config = dict(
    n_layer=16,
    d_model=256,
    n_head=6,
    n_kv_head=6,
    head_dim=32,
    d_mlp=768,
    vocab_size=1024,
    activation='squared_relu',
    norm='layernorm',
    norm_place='pre',
    norm_eps=1e-05,
    positions='rope',
    rope_base=52100.0,
    rope_fraction=0.5,
    qk_norm=True,
    attn_scale=0.177,
    bias='none',
    tie_embeddings=False,
    parallel_block=False,
    extras=['gated attention', 'value residuals', 'capped logits'],
    init='uniform',
    init_std_qkv=0.0284,
    init_std_o=0.0328,
    init_std_up=0.0284,
    init_std_down=0.0164,
    optimizer='muon_variant',
    lr=0.00282,
    beta1=0.93,
    weight_decay=0.047,
    lr_head=0.0105,
    warmup_steps=0,
    schedule='wsd',
    decay_fraction=0.636,
    decay_shape='linear',
    final_lr_fraction=0.05,
    batch_tokens=131072,
    seq_len=512,
    doc_mask=True,
    train_tokens=678500000,
    steps=5177,
    dataset='wikipedia_en',
)
Each number is 128 + 32 x the weight over its row's rms, rounded and kept within 0 to 255. Layers, rows and columns count from 0. The size above them is the row's rms in percent of the matrix's.

# layer 7 attention query, 192x256, rms 0.116, rows 0-31, columns 224-255
size [ 90  96  95 108 102 103 113 111  95  86 109  92 119 107 108 110 121 110 102 108 108 108  99 101 106 104 110 108 109 110 114 105]
[[103 158 101 142 133 147 176 180 103 145  77 152 129  91 155  89 128 117 141 113 162 101 139 129 121 137 199 131 117 111 143 138]
 [140 136 118 128 163 110 135 127 111 171 127 186 156 147 125 135 156  29 124 143  89 142 126 101 240 145 113 129 115 164 155  86]
 [169 105 131 116 101 156 142 119 143  54 178 133 168  99 116 151 114 170 120  60 115 121 132 117 119 121 146 105 137 146 136 132]
 [112 106 147 104 101 117 105  92 174 114  92  88 129 118 122 121  89 158  52 100 121  88 136 137 123 111 103 145 139 123 103 108]
 [173  87  98 148 100  61 133 160 131 155  85 116 126  96  99 126 120 152 142 135 153 151 149 173  96 191  23 130  54 161 112 101]
 [113 105  95 113  93 166 151 140 128 114 120 113 168  97 116  41 123 151  91 112 101 166  82  84 130 166 227 153 182 121 173 144]
 [123 167 116 100 161 136 139  77 119  51  66 183 134  95 181 140 196 122 147  69 144 129 101 177 163 107 126 193 146 115  74 164]
 [120 212 130 177 121  76 146  98 108 162 125 106 100 153 155 144  84  82 140 115 117 112 137 110  48 103 114 166 108 147 135  54]
 [168 106 105 114 121  65  48 113 132 157  92 106 137 111 107 142 136  99 133 142 160 146 109 147 210 141 131  81  66 115 140 173]
 [ 96 160 124  62 185 170 161 107  97  84 100 174 144 120 140 151 117 128 111 164 168 151 130 126 101 154 129 136 116 130 142 116]
 [159  92 122 209 114  96 116 125 130 141  94  60 145 133  82 162 115 145 131 117 132  83 123 102 124 115 152  99 122  96  98 116]
 [126 120  90 106 101 133 130 126 118  97 157 173 165  71 168  88 142 169  87 165 120 149 133 148 120  99 130 182 165  92  97 151]
 [102  96 149  81 106  94  83 101  91 182 146  86 135  87 126 153 120 139 146  98 103 112 157 101 126 108 154 132 123 168 130 148]
 [133  61 186 102 140 150 101 105 116 190 131 172 145 109 131 114 114 169 160 163 102 109 155 147 178 122 113 172 146 137  82 100]
 [133 126 141 138 139 181 170 147 101 149 113 121  75 177 135 109 126 134 119  81 127 113 122 148 113  66 125 140 147 117 137 126]
 [103 144 141 164 119 109  97  96  95 164 151 169 128 108 139 106 138 196 124 151  99 165 163 121 109 143  39 154  72 176 123 126]
 [133 191 124  82 150 127 144 153  92 149 124 151 107 128 100  89 107  50 128 109 137 135 179 111 137 195 173 112 158  87 132  48]
 [187 144 105 162 178 104  95  92 140 133 157  98  97 146 145 127 113 133 154 163 175 126  74 165 144  81 123 211 112 126 129 122]
 [209  92 144 120 100 139 145 109 149  83 127 134  73  95 140 149 159 149 115 180  69 114  96  67 187 155  99 113 102 147 135 125]
 [181 137 103  93 134 106 154 157 122 118 144  79 138 135 113 149 130 151 162 148 133 113 107 178 123 145  96 147  92 137  77 107]
 [176 147 110  84 116 119  92 144 182 171  80 101 176 140 130 115 111 110 112 155  61  97 127 113 132 115 143 117  57 144  98  83]
 [109 161  84 141  60 170  85  85 123 175 120 106 104  90 112 149 141 109 113 178 120 175 134 149 123 113 180 139 190 102 141  89]
 [148 137  96 161 146  72 147 154 154 109 165 131 154 139 181 121 178  64 127 141  82 124 114  88 127 113 147 134 119 184 142 111]
 [142 114  63 112 130 164 164 137 132 101 100 101 135  99 110 109 153 101 100 121 203 113  98 134 162 117 145 121  98  96 100 135]
 [119 135 166  96 113 157  64 134 138  92  90  82 119 124 141  98  91 107  93 131 140 147  88 143  73 137 102 171  97 120 162 111]
 [181 116 124 142 170 107 147 126 147 133 122 155 105 123 144 125  83  96 166 155 145 128 141 121 149 138 131  92 151 178 141 135]
 [166 151 157 111 119 124 149  93 157  81 137 153 128 100 124 175 156 163 142 134  75 168 139 141 126 111  78  91 131 134 143 117]
 [128  84 157  88 119 130 175  92 196 134 163 101  93 158  87 173 152  97  80 143 169 158  87 175 126 121 120 182 160  80 105 132]
 [123 118  92 123  92  91 109 118 149 110 142 126 189 100 163 159 160 125 192 141 145 144  99  64 150 179 135 148 117 127  88 159]
 [110  93 183 125 148 131 133  84 119 159 134 133  74 118 127 120 150 115 101  70 139 114 191 148 110 102  99 138 122 126 143 108]
 [153 125  80 160 131 153 148  77 208 161 113  99  84 127 165 183 101 157  96 130 116  65 118 136 187 114 133 162 128 118 149  87]
 [140 113 125 133 125 116 147 101 137 138 106 164  95  99 171 107 132  98  64  64 101 150 107 119 153  99 168  90 112  98 134 131]]
# layer 7 attention key, 192x256, rms 0.114, rows 0-31, columns 224-255
size [ 85 106  95  91 103 109  96 107  91  82  87 111 102 115 111 106 108 102 107 104 108 105 108 103 113  97 107 101 105 104 109 103]
[[134 141 135  86 128  82 104  95 104  68 149 202 153 180  93 104 161 121 181 123  66 144 119 152 143 115 136 166 128 126 124 123]
 [103 133  72 100 115 108  63 163 124  83 126 106  84 127 163 113 155 164 138 105 139 142 110 177 136 139 117 122 147  89 117 157]
 [109  83 129 156 115 153 117 157 113  97 147 176  76 150  70 116 128 156 129 128  77  83 141 112 115 178  99 152 138 109 169 173]
 [119 108 101 159  73 146 114  89  71 128 103  96 168 194 191 143 150 120 107 145 133 178  71 127 159 143  88 121 103 110  24  53]
 [ 74 157 104 192  87 161 169 158  66 128  83 133 158 104 142 140 121 134 109  85 136 109 166  71 194 147 162 133 135 125 144 122]
 [118  89  96  91 120 140 107 109 114 113  89 112 114 117 149 162 141 121 154 142 167 165 131 149 103 182 153 144 170 118 114 124]
 [131 143 151 113 176 130  87 123 133  85 140 131 144 115 111  76 100 147  62  92 115  87 140 146  87  87 124  97 170 121 121 109]
 [111 170 136 120 149 120 121 112  97 112  97 120 101  96 159 121 152 114 128 160 111 148 142 116 125 104 146  72 139 200 107 181]
 [135 140 170 142 131 174 200 134 108 112 119 129 154 113 152 112  97  74 126  97  97 128 150  77  72 156 126  85 116 152 156 116]
 [117 104 107 163  67 137 122 127 134 109 129 130 167 119 182  93 158 158 132  96  84 122  56  53 138  91 129 136 114 114 105 115]
 [124 111 123 109 146 105 108 104 107 146 140 139 135 131 130 132 110 121 109  89 112  78 133  68 106 129 175 126 137 160 160 171]
 [168 130 132 149 129 168  99 123 120 169 128 119 117 112 206 108 120  81 148 124  78 143 111 127 144 108 125 102 113 103 108 101]
 [113 119 192 106 100 102 141 121 137 152  97 111 128 117 160 124 109 116  49 149 108 158 111  75 156 121 123 172 118  47 106 140]
 [150 195  91 121 154 131 144 168 120 143 117 151 145  80 127 128 171 138 122 112 162  95  96 117 193 130  73 131 178 180 121 120]
 [107 141 122 161  59 126 115 195 180  99 119  98 170 125 140 139 132 137 108  93 134 140 141 168 131 130 145 114  40 131 152  90]
 [142 121 176 128 117 100 171 106 145 169 117 129 150 109 125 148 135 130 121 124 141 110  86  91 124  89 147 142  92 136 124 155]
 [ 68 169 103  83 139 161 136 114 143 147 174  93  92 133 143 145 140 168 116 154 134 157  63  78 146 163 157 177 135 146 100 136]
 [ 72  79 151 168 103 156 122 110 166 101 149 159 156 134  81  76 158  91  62 118 108 101  84 178 153 131 131  79 161  94 169  83]
 [136  68 106  89  81  99 137 239 150 117  97 103 173 100 134 163 147 144  25 148 165 124 116 203 107 127 101 141  63 161  69 152]
 [136  96  99 150 120  63  99 135 131 142 138 179 140  90 115 114 132 104 157 100 105  77 150 141 101 100 104 113 180  92 169 190]
 [129 128 137 158 110 111  31 101 143 112  87 123 110 165 110 117 132 139 138 133 197 101 129 162  59 106 118 111 146  67 144  92]
 [ 84 144 121 152 164 124 132 118  92 106 126 107 147 168  92  77 139 116 143  96 105 168 126 148 157 101 158 157  67 144 185 124]
 [ 97  86 128  82  56 114 164 162 105 112 128 129 114 148 162 122 167 104 104 113 149 148 120 102 147 112  71 143 125 145 118  70]
 [100  92 105  70 139  75 124 137 118 169 115 105 132 146 141  73 141 129 164 168  16 172 121  93 121 113  76 172 167 174  75 133]
 [ 99 148 139 110 136 131 105 129 118 135  66  94 160 117 123 107 199 171  93 127 118 127 115 126 133 125 195 126 163 173 128 101]
 [117  91 121 189 149 157  40 115 160 123 163 134 124 138  65 138 113  89 124 115 127 123 169 148 177  83 129 124  83 117 136 135]
 [103 160 105  57 153 145 141 171 101 143 180 119 161 175 127 109 103  90 124 124 154 134 157  98  84 118 123 150 158 172 143 143]
 [ 89 143 183  84 139 134 113 109 177 148 169  74 134 130 131 107  99 103  65 149 164 126  93  83 117 121 179 152 139 107 107 120]
 [136  19 151  85 107 167 101  85 166 126 111 122 147 159 114 148 142 184 139 132 139 125 148 135  90 138  89 150 150 172 105 155]
 [156 146  89 189 147  74 211 129 135 116 140 126 175 119 123 113 109 129 179 104  90 160 155 112 117 116 157 186  55  78  78  53]
 [152 151  96 151 151 134 146 147  88  96 139  71 112  78 142 107 108  85 138 116 207 174 136 100 177  59 112 122 118  76 100 195]
 [ 81 110  85 203 116  98 118  92 133 195 137 108  79 176 105 115 127 155 166 129  85 160  85 128  96 153 114 151  92 152  73 187]]
# layer 7 attention value, 192x256, rms 0.122, rows 0-14, columns 224-255
size [105 104 108 110 112 110 113 103 111 106 107 102 113 111 107]
[[114 132  80  96 187 175 127 124 141 148 114  90 111 151  78 139  95 131 194 127 111 129 183 139 106 131 159  82 164 142 110 159]
 [141 103 139 128 138 148 162 190 123 120  68 125 139 103 130 138 101 129 192  82 102 112 116 103 113 121 101 167 117 132 126  99]
 [152 109 159 100 137 100 129 146 163  83 159 125 106 121  75  94 141 152 144 125 128 119 131 148 203 187 139 134 163 180 129 125]
 [118 112 211 116 112 141 104 158 114 145 125 130 128 120 146  69  94 132 110 205  33 126 126 107 168 124 105 159 136 100  68 170]
 [144 135 114 117 122 173  96 123 111 127  96  88  83 106 151 180 137  87  51  88 117 122 117 119  89 120 113 127 157 142 128 178]
 [155 136  82 135 103  97 107 118 140 144 174 135 151 114 134 137 119  80 162 150 149 106 106 203  81 118 124 158  77 154 142 135]
 [113 110  98 177 140 145 222 169 120  95 108 192 118 102 136  79 171 154 131  75  70 111  95  83 163 143 181 129 112  92 157 148]
 [107  94 133 140 128 113 194  68 103 143 104 161 136  92  73 130 131 148 146 204 151 148 143 113 161 114  82  89 122 132 141 125]
 [128 167 173 160 151 142  99 127 194 109 104 181 118 127 158 138 128 144  59 148 126 147 201 124 160 123  82 155 102 131 153 132]
 [ 59  79 105 121 165  88 115 155 142 110  94 137 144 104 131 122 141 142 144 142 168 144 143 108  71 121 170 132 223  55 151  76]
 [156 175 123 115 110 154 158  95 132 100  93 131 129 164 146 172 105 158 103 137 153  93 155 201  67 132 144 172 100 127  99 159]
 [106 157 139 137 132  70 189 123 210 105 109 127 147 150  90 162 159 153  87 184 132 110  90 113 119 124 121 159  83  87 124 158]
 [135 178 150 112 155 115 152  97  87 131 131 120 114 147 150 167 141 119 158 149 121 168 127  90 134 116 142 100 103 208 176 175]
 [121 145 128 110 136 146 150 127  97 102 119 173 140 148 106 116 141  83 116 136  79  93 140 132 106  85  55 114 151 100 128 101]
 [152 178 108 110 107 104  95 116 119  83  98 123 160 112 147  77 170 109 108 116 119  96 130 132 164 128 113 155 129 142 157 124]]
# layer 7 attention output (transposed), 192x256, rms 0.112, rows 0-13, columns 224-255
size [111 111 113 112 114 106 116 105 113 112 107 106 115 111]
[[121 174  84  85 102 122 144 197 111 181 126 100 125 136 116 212  45 244  90 143  72 106 217  97 174 143 178 112  85 127 121 144]
 [111 117 151 121 114  78 161  89 143 101 130  97 140 109 135 144 153  96 185 136  93  90 128 105 117 138 168  73 160 166 135 198]
 [110 136 144 162  93 115 107 125 110 160  91  84 121 149 157 154 106 174 131  49 110  60 113 155 113 121 161 141 173 129  91  66]
 [146 124  69 183  94 110 112 117 166 156 118 182 148  84 103 111 158 170  98 112 146 108 160 146  95 101 103 140  94 171  85 135]
 [159 161 105  86 154 168 111 102  81 116 113 117 117 190 157 164 137 155 106 114 117 155 141 179 134  89  76  93 118 146  87 170]
 [164 140  98 169 195 105 120 137 107  59 149 129 131 120 129 114 113 127 121 138 202  80 148 177 170  72 130 134 128  85 118 118]
 [159 172 169  93  75 153 171  91 116 167 195 163  80 121 110  97 109 156 171 102 133  67 131  86 186 174 108 137 111 141  90 131]
 [156 138 111 109 128 189 145 130  88 130 129 134 143 121 153 115 112 159  96 105  59 112  90  51 144 116 121  83  82 110 153  34]
 [122 147 149 180 151  84  60 159 123 141 100 122  95 141 151 153 179  62 131 101 110 176 142 129 111  99 122 129  95 134 138 111]
 [165  80 132 130 160 144 104 100 139 113 153  36 128 166 128 126 156 131 141 116  75 135 108 144 125 201  99 118 138  96 109 158]
 [149 162 177 103 120 121 164 188 100  78  79 199 145 161 146 108 105 142 190  26 100 168 101 119 168 145 178 148  98  78 115 140]
 [141 183 131 128 123 137 149 143 172  84 130 161 102 169 121 133 168 168 128 171 122 125 159  87  66 124 131  96 122 125 106 165]
 [135 114 137  95 195  73 188 126  95 152 137  72 149 151 133 131 126 136 109  91 121 154 169 103 155  68 108 141  85 108 216 112]
 [117 165 116 159 133 101 146 108 131 119  54 172 137  73 132 117 145 161 151 135 108  96 115 119 123 131 101 180 101 168 109 177]]